Weights of a small GPT-style language model, trained from scratch on English Wikipedia.
Architecture: biases on query, key and value, tied embeddings.
Each number is 128 + 24 x the weight over its row's rms, rounded and kept within 0 to 255. Layers, rows and columns count from 0. Numbers have three digits each. The size before them is the row's rms in percent of the matrix's.

# layer 5 MLP gate, 512x256, rms 0.162, rows 30-66, columns 128-255
108:096138108098121138162148138101108120126135130096118107098135081118153132141116112124150110105173157104088148141163142129127157157101145117122145129130118171131105152113104108090112141113143138146086093099104185118128147122146102188134106110153134098138154123109157160142115120126125124128139143162114137090151131115190095138117112133118109197139128120139179147129167112107132174098130
093:126131161086107130145098127130117177131084115153101120161106144146100119114133166089154110082097130091127139135106117167158150118143140131137118165149098095150130133156095122134129122118147138130132097141094129147116129095145112120133113108180117146155137145152078096158176130145148124168162108166125150144118162172100108140123135144112118141096077179154117154138118098131105107127184
106:058171104148129146129144147132149140150119124166125126179091093191155135116140074094109132124086152118130084134125117119168111072082117097082099161108150079100104147147161128110118152139117134142088112130110139119139088104164165162151165124129139108140132128136152141153165139118151096103170141126087106150155102132139115119115116120145148181078122170182121152117157131081109148096139
098:138146126125108162123131151124120103169166141156172136096131154103156166141110145200133156101124144114136133111090109103116106087124136186143132139150097124079162104102132146105119158151126134141175133138127163132177111145125093121126066118118120157088109120093130099152089109129109106140092068088138116095089136147167155134104154115113145187121170130127152115155115106123112159136121
100:095111139106156113122132097136110170088126199178131128143151116168108132166143106126185130129149130129143096193096135090101127178162104085150074117107158115134098160095123126160129127099144080152131158172137110147151139150157121112117136139107100126138144123118103150166113129148139107161125147142108149154138142163135091111145100088084150186124105149132106098146121117135102172120147
084:109078153144135159143102085149138137169132183150097143125129158115154139109149103131138134162092148143162098147117132112176111134090133176143146133109135124083138104150092133123150109127119142062122114138128127131106130137107099079098094162082147141110128142112116122117105141125126143145093128097100135121186137119097148184130121142152154168132131089173084124159161156144148092116120
080:107165118139148124104095143145127089116127150096147164129185129113112121139104109125115095117128130122141142121132143131155133101114095144115137169131149121086146161106132119099157094093112152125124113108168144118146162101179154102109138089140155143110149132092147096116094141162127110160165094114103083122166118095176182136113153116147154100113168146138116125131172142081100136131088
096:134145120132140160147117138133186116147117133105152137095124081119135121142144131115128091178133160109111117104150155159153123113133146139179123149107124126149138147144105082071084165129136105119122090135137169085159132108108087163179126156114164145112141146105149117132095175142151179109145107152182112142143152147158146124132135154100147142170117155118124117117079138120118152139148
089:116141090116118155170085084136094134152128112130141177162116121125134126162101110123118153137133102100124101114120133142144117166147113114092105092126126125111090137148150140069144132137113104166146142147160108105146129103134141181131167077134145138110125150084091135111107126118144130088109130142071112064089126150120114144101126125098064123126123120134126085094166122130120154123147
097:143140134135124163119114196119125110135153084175109161172103117157095148094124124137155118111109113125142128114146110067128125130119141154144111157092106142101178114130137105119082135134143093097130107118112092130120099116101140149101130151117145133122092163137119163099093147108104136117124127106122127115146142181141136091095124119108124144098107068105113079091068130106091111133126
103:154147176143112110148122098124147105118169090149167134155115126167190116136159149120154126130136091130142167103172116126142111129099135097111114158130124129126115098114154137109095108132143097117126100115123115135163133097142152182152101096177158137164143170135137112083112132140100118102135141129109117112139140145139178155122138133147160107121088133117104153164126098139155119134138
107:137094083090121107103174147115136147127141161128111130137115089123112132140105094164128056137097129113134106101128070169148124083135142157125090181097101122126099134125157103148120098131113130114172112118063139120139117147140122103161134174173141111141094133133108130120143145103128134167144114100119134109108089113135100102148135109126152124154136122137111123151142112139123143146092
101:105108130074129141163142109152149163158126126142115163125171125080124090151164148139098144120146086112118136110078142110130160124121154143169095146144124099122163160110099162104195135134119118161137113178132090088122116146152097174113136165137129093097112143116114125136143149132148168139128136111089121130144103120086176092171109104121149085121125136134151121156120091142127140125113
084:125147140095115108130065112141137126136143085159095102143154120115091099131089089085089159134158113131177171158128141118119133098118128111157095122153078135127135124121122149128128109115098142191121087163117128134099139138102094145152104139110154096115108160170127140124140133155140157145189111107109091072136114138141115177130102124134126120126147106171105120119065098122137169164131
094:161176144121171120136112134107115100184164120142123113133135119121146108120178146133104129158165117130125119139137169112146099105108125091117149129095144159122178144095141115159128149099151125135157140122187118132118090144133132117116109103182078158112111142139129177126128126124091139183117119112115166121189113138142129144128117161139140093149142122103118148129112129105097147183118
105:171083137114132129094112107123138096155119099103093106082109113126156147105157114125125103113069130127126126113103109127117125114105138165117115127120164124141081133126111182077148134150128124147108125128125124139160134155153141136146147147075080130097148145129143143081113117129124101138138085100138152136152107120116100127157124097129136085117159127130139146128152052123188129142150
087:134148142092170145102087109147122143127107151098100113137107144142097082116138177140099179108078126155127130144105165108124148141147121096099098101099141094137148168107147087106141127153132124115135117131102121095110160077084097133126143080153136121126172138122135094116092138084115103128180095106119101135145131148100143133112101129173109146114109108109146122096090126095159149147147
106:138171141097115157132099164132085108105137091130085135152165120159147143162132149138153107100125101123131135159123126094115096151102170122119070175153123146141133126088127104117152158115145131123112116167117137132109134129099141178144142102118087100113129140109096164157109164084100094099149166145132139107118112126116123119097138121147138135159131121121060140165098172134113156101189
106:119085132160110123106125146121168150152118117161118114146107199128116144132133117139102117125141132166144133125135124128133155149110093151074138116108128128111134175149138126103112125114121137060144124156106109118146107142108147124147128133129147119105104130160133165112128144150140143161175119107064146111116106119139145104116090099138165104104135094174090147140115124110141082135147
093:146130165154093099110149134146135136098159091129123129177141121110082141130147123112147118112144102115117113130096112143160105115181126139156141111097115103166174152128188123159152134140156140147075173099108121143140111152131121150131192119138132132168188119127146109121126131119120098143105133103129174149135147159152167120164128103110168134162144140108158166174133126109167135121108
105:131127133156097150132096149183138113099164112169087145111136129130144116117162196120096137121117143120136103116116140097145151113122162122123153110125101112096120108135093108136131118151138132135137132150091153100093085100149146160117103103169167066087109112090169164163163135122134142161137099108087146079126105150146105144088106112159143104097166108147114118166123090125111133156140
101:128105140117125108131119159095108141174096141176128123136108080079106123098136138116098123099107132146172184133159128138140132118066133164102155074113135154145150149066125081127112136128153128099150060093142143143121134101117141130131094168144120087163145105145119185136122154130122126165141101145139118115147185157117137164112148161131135142156140107125059096129153130149143124131148
087:149130118135100147121115123152142090088124125132117137139151160104098169143164131120123117102079130149122139174123135134116119140153102137122114156153122164127131142202117086113124104096119119138164096067167108123156155104135114111093125127172137110158082133135104109156110126135125140146180150115185143100110108117135146100177096117064154137122106098144124125137108125149111144177136
097:153138106094121156162162149132177127129125114138168072143084114112145119124120122121079175132109109151138087160101173127116181105102097126119148105116077158125143124153141096125152089135143182132152098091121155114145146143140141160128137087168142113157136135122127121123067112129141140104153098132141162137101080120150137126144110115126145111130122153137135142090103105113108139128101
103:184150163130104122131133105129133122087094131143113132122149124109146146131127143193139108131113136126173116164131098167087139183122133134138183106136131120133098180091138155104106127164099119135123101128161105135124119143141126130125103113136139127115098130109165138119158153120131109157138119117143111158141130159127121113125119115131154158096145106129121114171091150129156128118139
102:118162137138098146122095150106149113170119155137105086126148113157137111131163114109169102146159161110152118143103130128105138127112122105105118143141094108156135113136164120087126122107141162154075147139115099093125123131136138102099123138148142156121128090134147153166152131130146124190167136117106170111120151118106122126149165164105136153150078140139082127108110127115113166109117
110:118106139131068175128120157127144141115109139170101130109172107132146148114076124100144154121106152136181138153133149149155134084106122128124084140154114122123109158154146110101107164169125139129090120143139173080096101148136103127121135128185145139095114139162185122101121110146127108119144130136136155130154106120119147108088075129116150095123120116120130121088110106085108124161152
085:114149126134133085156183113129120087114175095143093115133164147149155139128097149113111108113173169118154119117124098179131170120099128140154086110113100122122095107131165118070143150138140123133133165109103165155122143074146120083145154118111116133156141099102120144142114120122162109125097123099104138125079147140135131138097120097114089142114137106122166106129088123168104100144144
100:116150108118156155084097120125148157123141083089111118122131135136134163118144097119115118111124105124135116130150136107139118165158160172144104151076119123122169131166115100102153135116109134140144141124088117141136122101106103100120140157158102121100174116083127100131112148140136199122096142104127117159133126164168151144172102137129135119143148156163101090106152094151142090132128
103:078130143142116153138192119132104128105144154083132148125108129153130116110161118111131129156157144128117124122156110154071108129130142158138143105116144147141079144113146088112147129128147131090125121142113132155072113138137074167124115147174063132129104155163176085064150143125118130150136108097094132098127130145131158133089147089153141099090143103128094114143146136070127099131166
107:093143135129141151154114153145145107132158126152111132108094115161132130147126101146132092099157148134138137163088077078150157129140175169114107108122147128177158187160133153125144155136123097137118175097137095101145170133126115134142111114121126107108128126127169126139128135097175127096140089147107120134142104098124077137139140117121126123128143098146103151149124115172095061127118
079:148084119163107126140097069165164113130122151115123140117084140106122142141111142118123032094121112162176106126123162154145109111150138086121135136107120118159128110120167136131125147075138117094107141111153187140101098152110130139127135145162130088114151127155102126153117143164100121119158141148135112139127161111117150170094141123127200123098127164143176160131132124140139134110097
094:114133115146093148143109127109127118112155127174156150117149159139107161136111173099128111118138095148169120114077142144116143188120175173135125114125099115129138119105087092118171126129117136160130152108144118146123053085139123131114110141136145155101094159111143145123078129099107088122110106138098149130130166138134081112149164150125181128140122137113124117145090094083135121154161
113:177167107138122117125106133131130103138106150129107154111111111150107151134098116112161102119148132107133127140096087131164119076148142118098170093128102151078145119157114108143117144100159097125096122156120104107124088132125099140140141163117133134169101180141097090153146171147119093123100106095125144119101124133156149149088111123106138114078152117159117159139118158157118145116130
096:120114137145158116132148145135151134080075114142119121099102140080101133128117157140066099127098151123160153119133118130150118107125156112134139153148105092165101107118111149139102137085128178092104164120127137103084127129177133133158089146119127144110122131125109139119094165125126091110123164162085199133141110165120124128131139136098152076095163144133146143155151126132095149161135
097:189117129141118127146130101107110144147095157152126119106146135145138153123115142092116081115146135140124088125093135097149125128145129102117118098153063115164105102097113130149166115136104138122128124170100105162168139120140138146129135104135105085144111129146132135133115155156119119172096086173132115129122152083120088104126119131111161155166130127186118116123120101175067113093125
101:098150138109123100148177123096108145130153149143117112134117084136122126160119176109125114128129106138111141148088080126134137144107123110116155137189120141132118146127104101144123150089108121095124139121158073077099158114098134156139132110103107107099136118159146149139137155153146088137109096116119201122151135102157113103149089110111149136173116113145142109084089147144124128153151
# layer 5 MLP up, 512x256, rms 0.165, rows 30-65, columns 128-255
111:099129095155158137088137116134133148189149122139110084116141117129137121100137144159144117134153118137105164107146106100139165154151152173120127112144139139119129129144139158096104127164127136103123099064097160120123148142147118132177138129106158143119143110149091115147126142129138135141125140157149143102148076086137123142122142126130140178137117133110165176136108097151155169104181
097:117122153129133130155139125169139133135127078116134089095137164118133094161123076133134112109119167145174134132130147139139081133136138181135121111143164157142148099118107154160093126094108125074115147100131119117124164115132123123112097150131167145146140115129156107075147102155094110193134129108041128112128105137161140169127090128139122119121129149108182163162162107148118114096110
098:115102136157133149144125092124060146096170107117138132145165092154148115127133125129146110132066110140173123136109155093109114137130129170170193140080149141162120106159080099116121143123104144091086103135146121127130137153145115091122133124101116129136155093164123123122113089149131137154142162152130130123091152138128144127100126130124112095108113157113118095149161122107127108144128
104:106128138117107125101145158111105142106149134134144145141125144114163126143153181129132136153071168115111132136153121153105174157146128076144144144129125131060101126144133143104138142096111134140162131131093103155109125097146115123112110092104086108132140089097160108168118126117119197181081138066122138132112144142165134122104122158123143116135126110152121111149117118122100135161113
100:118129132101093158106149132103122136149112117125132123102134137117135176155131128129134133089121096139114115122078150135140171114159094149146166184103122188140142137129187132146128135100133151166178143125116090124106159098130154154124152162140174116164138122125095127084128089127093142119131137129152127097101179125104167164135137160109132125127126119107141138144100196142065142089094
091:106120158164075136127181172143153123116143121123130113129100150125127172151156143126136154146146107104128125112115128146155108113156115126117103074150140156121128119123159106090122143124131136170167133154147122127150134168133102156131162093072120133140105144115122103165118156101144113131137164096108133113128112125116153113165171159138115140139170171172068109116118163111104129115113
091:159131120121101101184146172117155126127152106089108173126149136106150135127112118149127111139125133125124120088122134129094093146126122128122097111136129144145149168151104112117128129139093119108138143144162100085144143124129147132147141117130105122131149148128139136095140069114121138144131156114111125140150129118177119131165135096102134154141130102134128154159131136128159131091121
093:142140113120090098132135148150102134146123081051117174160117112108097132124155115119186159169076136164122139126143092130140138134151112139125108130109121124157179101105114088100097171160132097163109168111149111099153100110131153170207165160098107144141157125121110103110157125152144118145149159131189138135144137106109134142137099081119076124142127122145109143146168137149108113087125
089:149112147130117141127122108113154091141156127124116181109157132112149127154131128090144132181128179134162098144119113136119130182117113131184157111110135134154100080110112165150109123148148097108106086168118123126121126161105152160116179149093100156087129142115091132139190162132122160132146175110112100158148112144095146119112117186102119142127134146129174124143152130123132099117136
094:133108120133118129124153128093175085134113126071162153130097129111157113140172154122146181086132132143101167145072134152158089121134094125153138131110125128111110155148152165119134135133171116077151151093097113091119140091132163138125099126111128115140105090087131119149135153117112132158104114066124142115081129136148136146132099091090113122130139146081141149134122127134150132116127
098:094110146149159097141115147109154138122109164176121164123134130135091155158136140142115134113143097129141145110102101095134134135161132130133108108084131110093152165121120115144142179085150157188161128188153131132137138111108147104129131155170096157130108132132080151094150070103098139152139151133129111095132135132117165160136125135160106141158113115147119117132110091108124093129161
104:141062137166125120144120097130110123132120121123169137109115155160128117117130148088137110116094112120114150104114093117132162152098109108136162136116150122161112096165146116122109151102135120109122155122131096124111119091117153139075062123162106166099120084164129118102160134171189062118103099084122121126101117140159166128150106150095149169124150159134161128128132168153128062104135
093:100139176123160143130195147151176148097131136104178136118121142114124148118135125135115084134128094143112085143135133117123114130154130111149076108106140117075147147148094136110160139145099113149126116099112144147133122115107195138119128141146094130112133129142133128112149118084113144133115115099128142139105134154155137112134094101089150152120157108166158147157087087139118123082112
090:106111121120086144170071112155120120127070131137132141149169134120151135136100147122091152128127112106106148126133096128102141119085160121156133149106155133122085165151141121111100131112088111150194139105158148155092130143131060127119160145113169098166119095127144121152116086120114104107156154105119117100105156103139105127145123141145120123100118125121152143102117152134150124150126
098:098126108192131124076099149142120118140146119178144139126126078142152152095113136125135138140101130108129119096122081131121129159146115148113127120174134152101152132146126137143153140137101135150127147106182161108133105080081124130162169176122131161126112098106140105122167117153136122103161131122121108130118160091091122148104121128105130102138130142156177116103167116134124126112123
098:113115138126137108112175133110141138099147135135124072154124173106114093097140076108145115106109132088116147143148159184115105119100115123144131134124100116161106172138142173161114125123118127108136092130155101140130158128161150132150129147119106099141146128145110086161096137099156145175106145189146103161130092188107123151130112110129123144111111098096137133144129129106113127162152
090:103156124153147137123128098128080179107162112119107113113101120113156122121148116144150146145146167116110128136132138169071134102119099110191137173154110116147113096152190136068132122145105107156151078117147172142119084168115078158126132145097150113120130112135158132156146160147118119104097178119115161133111134134150143129163107134096094130135104110162113137125110154141145155104112
102:169101131171115133124125138090185101132123120158157137119159137145129134118147105103082146152133139130142123166150148137123088123135142084144130148101154097133096116144146134159107152154123137125171117119170162147113129123097145097140123131129128119120109122107108105137149161134141130100154145098116119100111122147129139102118115154123109124026130134133105106123112129147096082122146
099:131132162135097127122097123132098124154121104136142139114152152166127108088131175115114122085112140149158084108153134135087119126096116120123179126125151140152138096136071140177138111150118130092096143180140136171142137109128103069146122134114125187069126115136152157130104145094125134133132127080164142107089168150092138104131131153155120074114157125135133154123117131096133134085128
094:124123149145135136105123139134105101160158120123140123126148195100163154138143095108153058097106160121115136113137109135164121093129115116128141121129125114090124097125131096120125170065161177126123113126112149138096126161131135162156119105116097123131135109122158125109115137138138135086146129124062156125112101110145141100135155135084106106088064118161097150093130130163115099126082
101:114094182160114138135066141119139120105137142123117147087150162126119098121109140114090128136112072117157170166117165139118148129136122129163141136177140157098148146116108141130125145122128085131108116104095143131128118130159142117122118134121157109125100112155114126176177115133121135148143102143113125118147135124180103137090126125133106119145144130120114117166134150125118130121102
094:124125139123085143153107132121138128107145115111152141106137121116131135125107147125086130122081143154115126119067116097135090130179131146135120124093096096118120144175118122139155066150139115092141176091157131098127138105125138132160132103145113142122153155116162125110125116157109131150179126160147141112111093136124095096097124102158117107142144112154158106113129115103097112108155
093:156114114168118120115161157084156126123165132118112121083103145124129157148137142143138111137138147144129161114126106177152128130147114157082172111143115102066111082185119126136136132136125136089093137112131110150113133124129165156118095119111129160121115153128090149122145118067155131170124114156128127169130099101111086092117152103124122190145119133092154117122124122138097159139172
101:113160120124118129142096122137144137131083117124129125133215168116101081157134115130130189086102139113092115174110150132181125125158105156144131071109147097116071152139127118133108153098129136095150135095106126161115148159111139135148144108159130123115091145128147145127142176154163116140145134138164165179106111130149107123126110118090113089131110147142128133140111116157133108147162
108:142110089153131132162135131123162132126181112151132133103156127133144104129165152100134143096103158145121108108099082164133166147140098167084150108127112109113104112121165111126108109108147102142098146129137066134130102111061109130129137148168109135152153126122114118148123148160148154141152128126164122106141122139128138091157101123107138143148121101104136079134139137137127134143102
100:098105104166136118169140119091110112120109119138143131115135112100147113123130115146135138095099143144149159091105110139159145151111143134148101097101113136100097156115118146126167073139126124155092165110127134138070129139093141168099172105118105095110143141120164125149134130137137111127178120163114116123126100154091138116153104148146104121121045119171105134101121201108065152121118
100:157104152124132106118184144119113120158132077134135109151134100149133132102159138122092104106122120119115149090112079093104091153127148123150125130128100132122091108145168147118090113109108110132144123139147110123114169084111140152129082108147117132131140102100102128113173117147142104142118118105066089146127077101108142118121094141175154125168106120102109154140133116177115137086109
093:129155117127146112140171157114094147103109117104121155121158158164140146103116130139113100144118117160133155116110140131133141089112151150106144089140124088123080083153130157118134106137085113125114125137129153115113118101144105117139120110111165103127136122163153145114093151129161175145140170155133117081085143109157111126100106126168163159118088146146163114102160114094110157149122
098:132151118135123120161130187121142159148169097103094084109160155140104095127102104111111142125133136136132100152104129116099068071127168149128089155092162143114116159150101116112123131133128104137131182166151131091136156137133102166115169144106108152144153152134129093145127143115142136148108124106107144093142157176195138120137152100148144176099124154204118109162133107111123120139149
101:125147110104136125109186074142080147110124121148108130124111131133109158157179154118133151150118136087096153132121169161121149124088109140125141065105103102127124148143107152152140124147206139124105179192122116146128086102131132113122122116096118142115121115149108145135112147119142119122121141087129146155129158163144145123127132105109130174107132092110118140145120166114136172134106
106:151123091128132138089108115126113152099138113126198140125110154113164152099108161145103138149081125127093125132135113102161131113112090134121142118141131157117118123142119154119148090130089110129103114163102112082138164132181140163149143082136145189115152161125126123090190069137112129118081106123107104098113144118181135086116122125184121172163083155117192116098103120120134137127123
085:112139071134162114115103143148122179126129109145114085134175120203107163158128157128156165107125135136146157157147139126132124095117146138153153185133135162153091110172114106103164103134164123153118139111123149090141144122165116117149144140135187077088096096145133146112128105125172129088105132136097094137102152119146138094147142079115143143131112097153126077135111162122125145157148
102:144098158042131154116096174153115105115124136128153095153128131143145102139126132149156138114169136133130081123125102147146126096098114092120204172110083143128119158160104153101090130111143125140169141152154092107145168148115114112105126100150153121110170109126128099117097146144129100118150124102122088116172146118118151126104098088139156116156137123130139114137112101107140192123118
100:119165155135110111067123117085156125176128132137103140130094111110140112161071112134127147112120153075158118102121114130112115112120118117185111137139122190150149103104124103141124163170145139128143169112132148158120083139124122120169154126108133134131104115135094110157105127126134139120146154110154135119118101128115110125093107113151136124149098126128117139139165136144110158112131
098:105112107139092151171161147136164167154172123113161144122140165130165125131130145124111135110139119131118105092114106094155125131120151109097167142126140137098137145125148117135159123188142129144126158131153126112127157132096142179119112070109156106155082127053090139110111152106083147099129090155120131147137108128117126125158118185108160170133090117099171102139100111129112147162104
096:129110116113140141142132115138123107100167105093100165144113151123125114121105181127136090113140110134131148144160158093076136121101098129130129140096187125133128142136138104069154123111134176126128111146133141099078091131207161152126122160138126110085120122136099118135163103118121112175109122107096131089164104190134140123141093128150105101133103165131125116122131146118168151135112
# layer 5 MLP down (transposed), 512x256, rms 0.16, rows 30-65, columns 128-255
101:125150170144150141119109113120128148121132152120118128111108153121180142125119129152165145115153140125112171096169154126147112128118135092109152131090083149055117139146122131173110093131107119113109115102137186114124124141143133148141109090094138155119135141155146142136117140136109113145130190163102117119125169078154121132114112104121018156162097104149162147123155107153102148097165
096:151160104132157141154145162119138118146104131123112151100147089133105180130126162160197129094123155171118113124141152122155120157099131120124166153138067149138110107121117125105136126109109152163097112122150129117107105125120112131139132123119141198135138108165125150109156115111078132114128120156131114147118112106111110151139100139113019142101146132128133133144132186165140133100150
098:112155145112100125133141156144121107126178150110120142141157137129099136067132134134137144128105131122127151098129152091147119100137090135160110105079105097130069122095111133111136152118088178106115085106130130120139127131119130178112084101085088137102130145132121115163085127145131181114162136149166139110130138141128091126079109112146142156168127127088088133084129142113127128159162
106:097100144113084140139120176121122072134158151131146149082135100100150101119138149141132126160090141116143120134135112109129117146136160140163092170140092098107141097164146150112094098115142169111101127123166159136125118129167128130110116123125144109101143094147122111154115119116149159133111104115117135120118157100135163184069141134127228132106097112125152098107161114118108146181114
101:123097116156107114132143119113101137097108144188142127140162178131116136173122111153121130093143110145157096136120112142115139145133152141095136089127114156134116132143149119162130106131135168129130138088101173103157154142078161153124141104122124186137148136119146112159129110078103131104145170141140070122140115155156143129114169165091098125159110103120156133136093111075131103166137
090:109145150135119089129142109131134103144151113119108106116121116162146121144147137158097140122122122135132114122153125105150114146142087151157135109141106093119131119087117134168147119151108077103115134170157160106104149113143124106079128106130100085110125133142131089154130120074105120106106108111117131116184132112089145108100134138166255128128096095149112126130098168094134130158139
090:151147146176113107145149180131131151166182100145125146135121127132122142127133154215148153137114162131143118131122126134139112090174153154133135106136101142116152152090074125130115100125135131147131106149108097156126116119137156147132157098110140153122149110128110136125124125089124108110135123105106117120146136128149096143095123137084087095119160137186136109117124136153160147107121
093:129094114156150117109104081095066116119090124130162140178127140098124171098110117100122117150096115150142090130139096134103126152134131127129149117099110130139152168129108106156065096123119141143126183146155168137154121124130110147131106100118156130120156111130109113134136152111118149104089107100100122143127163165117126143097131132172037153104170131104130142118128117132135150155150
092:144141105149129149143066134092106104091102119140112140078099126149130097136099160136107125153161136139129122115146162131104156102155145122093143109127110117144128147136110097095155143126093129105086149090119145133168132119143158120117120106146147209139138130127142122062115123115153106126143157104113132142113140108113143107142133113147101136124106140128136132137149101160110141125154
097:139138107082097115114147107159132144124144137108141122116123136145154126095110140136117112171094134133124133140150127124112139121117126081103141112110102117160109099097137123101138166139168116152146096118125150133138167116118141094110102128096127211146167123142114133099120120134129102131164144115136136150170126133147115124113136147152061157122150114165182179155120103138186096110123
098:171153074110157163149086099116134137062171113130134111105096123122177101133143134133143099094124116150140171115144140158100083142081168152124112146143157135139166171157133175137110133097145157160117114125144122129101135128159108140089081105109100123134144099117138106093119110152138148156143131140118109124115160126104125129139179137123225137080153161112097153133147145121177106146160
101:120133156155165102127090111141138107113122131079144110137115155114130163118120136090132183106095134134135162131145134133109140148182127138084099080160140131154145114137120142155095141145124153085152134119184128132108168151106156147130104097088112141138125133170135134122094095112144140134123136104125129170131127145138128137131137189144160136129155139182104117124107095147162107141136
092:121126072104115144124132144142128142126076112181151092133134164206158137142070126118141104134174116105107120126131114157100105139132155142130110122101151176117080116149116152174129156126144105098112109113128104095119137143105138121128149094124160208148147151099106126149138120110131179134137135127127140098117154118107143129128128151109078129117114154124086151101177067094166125106116
087:153113153175148122114164155150106101081122125136140153136099125116131128130121152147124139145130158114091113099109137146130133127120127140116178146126152138152138124123105128151129153140162125101144135133103116160148177156111095131150131103124138153135132134164119114136136132133145122091072136141142138108146109124158088158127160162127061105157141124111132146136141141154116147078164
093:113088171150098131125143078083128145108134166123164144094105156133155126145122157133110111083130088123116107109089108074094138084114140129136120138101180143122127167087120124133106116106164108126140101104099102152124150109122188129120182095087108130132120141129179130126108118115151137120157114130087106136103101133117088111143106074163165111117120115127127172149120132148134082123139
100:145123132122099149153112120122127176097145167146122104153115141118131141104142136145138105157142131118146111098163110083120153161148118074115118116103148120129122153118085177107160126134154189106099163144115091131111113140141116125114170139134116147103119161128124101135128095131140143136109134111056131106118122140157133120132113127189069123129117072119126150126141090125140152090135
098:131118118130066128162136137124125115151121109139155134120155148100141137155121107130120148117168131111146130121127105123173101126119144138134126095117131165103151117137093159165097131104076129125135167179135136127181142131156112116132118148150124066122112121115162090111137144137130134100128130164157139140156088106114136138122119114128255128127141143151159103120153133145121129139153
107:132108145119156118143111153140174119143126126123094145077113085118122127101147134127111135125094149125193128109132096181141110069131154152143092117158113125157144137084160112187150108131101140121120143113138121115110120131139120136133115137178102120161129133124136105153109111111095140094136146118113119122124122202119151147098144133107102144092113107123123137133129114125137105097129
103:113127165068109135111123100107129105117160091153108123143143112106166115122137134131118134143100157120105120139129165110123127108124154145122134109107170133165122141145108127195109140161144146136109126119126161127136137114134108102111168070113096189150118120125174122150153148140080117148161122114150136122113152111133068143169120149105125123158153084142137126114103150119094114104130
094:100110162148115160164137134135135095124146143118106107127129113130161111143124140140117158144141116112114123126104155116109086157112097111152109123133155149102100144108093145168145141150130127138118138110120061120150115123122176119093107133079139082141158104102149161128140139153156154157126186086132158144132098098145132112097115129125004076124173130139134135142122137121139111156102
101:122104114132121114116103121112108098127124110101165156108108146121118118098110127157136145114118130161112108116142122150095104147120173121109096107098133090136139123136132151128156114126148121157115120138117134123106112129128125120134112092124110116095143152115144135101124109119158126127138117087131131123124151134117142104116151113162000139142123158145142140120162095123159122155108
093:149139139154105106132157100078175128158164116091129128109124150149131089127144112126086147111160143126128127128136130136089143090135137124157086111093124113138161093150091146082147126117136116124137130105116154137136111096112128140152092076099135079054090148119110120159135139116149176086132113111097170139123108116149141098143136097153195139068128153129117129099117175129144129124090
094:108119090162114121152104153129078076130104113159091113135132143131158078138134128158114112078130144129156181118112129100145151122113100115133120121177108142134149119148099136105128101125094110136138091104173115122133131085154118118075157171137158103122135103117111115137089136147108120087122164123120141128105126112101138127106136099119056105133126124082095149121105159118094125138118
098:108089157125143120119123165125099141111096113176154138143127144111165112103098105155162152135135131155101169136172134137138102175121146104107155091107099130156082150106134171120139143113114093134130186139121154151098105099106103103119127093123132162173142137139154112130157151159115110091124133110147117150129151140105165146119175121134055106147110097121140133126154124111131090139085
111:120125136103159116141103110133126118139120147148133149119153133090166109152134121118125132098142135141112132143139120096126139141127080158139127130095081166110154122119124147184143114157173165118136144136127121125141122134107117113125168113147093151143129142101099122132086147184108165168128143114132117146135145120090130111110117134100255122125104106104113086134102164108128107110098
100:124118093177176145117131117110173128081134156171150115142141146127166093085138104084151130191136120143121129148132144131090086119153090124128106135105088110134140103101152130106124118126138106151081136158131152116125142130093152108155147135094097096118140158118112137128114122133148147188115128116118145108102118138164129113161109117119185108148153122160147122131153155147125141146149
104:141134143105151128189148114084096134138143104125145095162152130099098095124122119143124116121132159158092080102156107117128161166123137096127141161099136153141129111145103115141121163135130137148061122103070119149126102134145149123153127102153102118149111136108134098121140109127104140127114129120141096107130099132135147143088150114141182123162145133167138146162101116142155193128079
092:115137159143115127112135123134147079127117114162160153115137103160119129133123141148110133147127134149110130142148114165161140098088162113115120105121149118154110106147100132139088136150176062105131132124129091131142113137131150138155141153131087144139146117071142152129156151128104171145112100123174159143131133134149101114117131104072078104131165138113092106149137141129132159133095
097:140129128048129123146123089118126165119110114093147123170091178166135128111115123124121136137105137117135148153166096134100086126119155130154099121143124136144126104133105105152106129123112131115089093129125104123091123126150129125117160147126135150123114121104138095158125169152134143103129111132127120141142100087149132125159111110193020167126171135170124150106145111111144099133114
102:119134170113198137119149159123091112136135125140144127153111138117115107155124137150177131111140106130140156110158117128144131143165166138126157122131170145103145151141110118076120097113125084116134142132138139111065165111120146157120126153170124082164127174130157130133148134167129118123104152123098114136146111075124131146132113118126064074116113138118134160124139101150134124166186
100:124142086139118146093124150107123158134115120114154114149086134098122127084065171146116146114118136094102104136117111131147099129139127116118150163147112136185110138192118132129145089141129070156100166127099143126115150117152144161168136150127128192156146144169113070144110109130127155157094124089156128122120122128185142130138116125182218106154138164094174149133113124100126147125134
089:151122149144138140120089134154111154126151133079120080122106151150134112127112147107091115136148141172182112150128139140162108105134102119141156168121103099160115117132156138145104113128112124107089075106159212101137111136140106109148118107096141108123126101129121146128124138149125138120125161115149082104095166123147098112141165114128206074159098121123159088112077156119151148159137
100:130124161090137158118109168144139087159094086111100137158130136131095124130113122131141106121164155146137113118140105088122129128158144149121125127141138119136129112151110099081111155110105151116149152125112101145122124152137123111163114139132150089114150150150112166131141114085134099153160130094154112114115139116091164152115141061144255094114115157157126133085102139082119124135131
103:100141125112104121142106152121110141137118139106078163100130090115153111150085128130106185136105137116167117118124120124138135124130148133127126095123147108142152141143106105118144127111111119085122118089151091096141137111159126141159148143093139176161121144120126083134177141130106142120150130104103109152087141095130104158098113135147030116114126086100164165096131128116133168085085
092:114107119116151130159077129164110151128144142116172173089123113130133161126088100121120168158119139075122173112110101107139092114135084128156145129152120151095144099138120128072144134108122112099105136136155105154135109138126143105129141116084113120145122150128103114133142138135121146157122156143112130127144153139111141143158105175093112125137127137090140168136130075139120126138142
096:101152154074106145138136119124152114102056154142125095138123131101130076143103122142117106176117107105123170109139142144141107111102131104158155142138117095156157139049131116121141160135135125147100147122103126158115171117124155125169114146148150121129132112140132122104147127106163098082127145118101121112166141151143080100102103113157210177119125145145112123108139123151090110135120